{
  "num_hidden_layers": 15,
  "num_attention_heads": 4,
  "intermediate_size": 1024,
  "norm": "rmsnorm",
  "rope_theta": 1020.0,
  "attn_scale": 0.123,
  "bias": "none",
  "init_std_down": 0.0,
  "optimizer": "adamw",
  "beta2": 0.99,
  "batch_tokens": [65536, 131072, 262144, 524288],
  "max_seq_len": 1024,
  "dataset": "wikipedia_en"
}
Each number is 128 + 24 x the weight over its row's rms, rounded and kept within 0 to 255. Layers, rows and columns count from 0. Numbers have three digits each. The size before them is the row's rms in percent of the matrix's.

# layer 10 attention query, 512x512, rms 0.0444, rows 497-511, columns 64-127
085:134133161124145116125112079144159136116100129146147105100140111112098127122126152131127147123136121141124140151154135118124114141118151085117113111139121188101146173150102093188095126145178134
082:122134144142151127147140125131124145112116100180111137157104114196090151152162131121134145109115125099072094126101095120106128145097120098141094115149110154115141154122168155134132104129117111
089:128103116125142112149126122139120122113100107162139135116109098129189098091143158125150098132151081126105128109120106137154158134152178103134136146134112116121110117148107103114150111111124119
091:131097070134127169168079146145164149135127130132123131072177120141162150141125120145132090137119114114170166133133086132107115154158114127123134100133119117096151109084114135131121141156095145
087:127120084107138117108112120117093061114081157099111122137159109112094144143111163067122125103088152136135165149128170115123135150139177129131109128097165108154116141109094108136118134126101155
086:153122135089128127120142099146122131096150118112152133141130133109113103127153151139151086145159136114131135079163107057121134111178128128114090068134136092102119109126149171121109136134131122
087:132124152140095171152103146100098133128116158136046154136110123142099144135164146118145089143135137164110123147097088163109126154100173154135069144128128156119131151130179153154120121163153143
094:122119134164137110123136104136135115138134101129119137116088162109113135172142147136128112119139129129110159150111126119145120123115157123118114110133132112136123098097136095148132178126115100
089:124156076135150112134137123143142132160122073116157116109159112126162138102136139162083131125077106112146102129142121114218131120117130141160126112189118122149102112176108130108144167135148141
085:115114124128160152121178169134090161104113116150119141113114108095111136111120128116106107120149121132114138108146097149120100105102110128143108145069081128142133140152135151108141094145132142
095:156109107078122177122116108121096142089121115156186106132072163120104142164121118167162077116150166123134145119085087126133115109147114160118096110072135082097143124090165143130113112109125108
097:103083153118107127117126101119101168089124109172135147132148125104137145155135114126161130097146162167121103133072101095164075097155115078140140133117141147077154118124177141168139098129146106
091:124134122119099131127125141128154156116097169082140087139120124131149128162077088131144164145117089089166123171156144157131140134133157155088132130112095126131114103113127113112109184102153120
096:152083118121097133080136110128138102139124154165157141099151091130137112149178126133085119144121129110097127125142121085153131100150130112155123190115080130113113123132078129105139122170147105
084:100143100123105139202071142108163116124138102111116131157122161147124152132162131142148134153113095143170136151102135145105177114118130142115144158176143146111136114120154136148112093134106130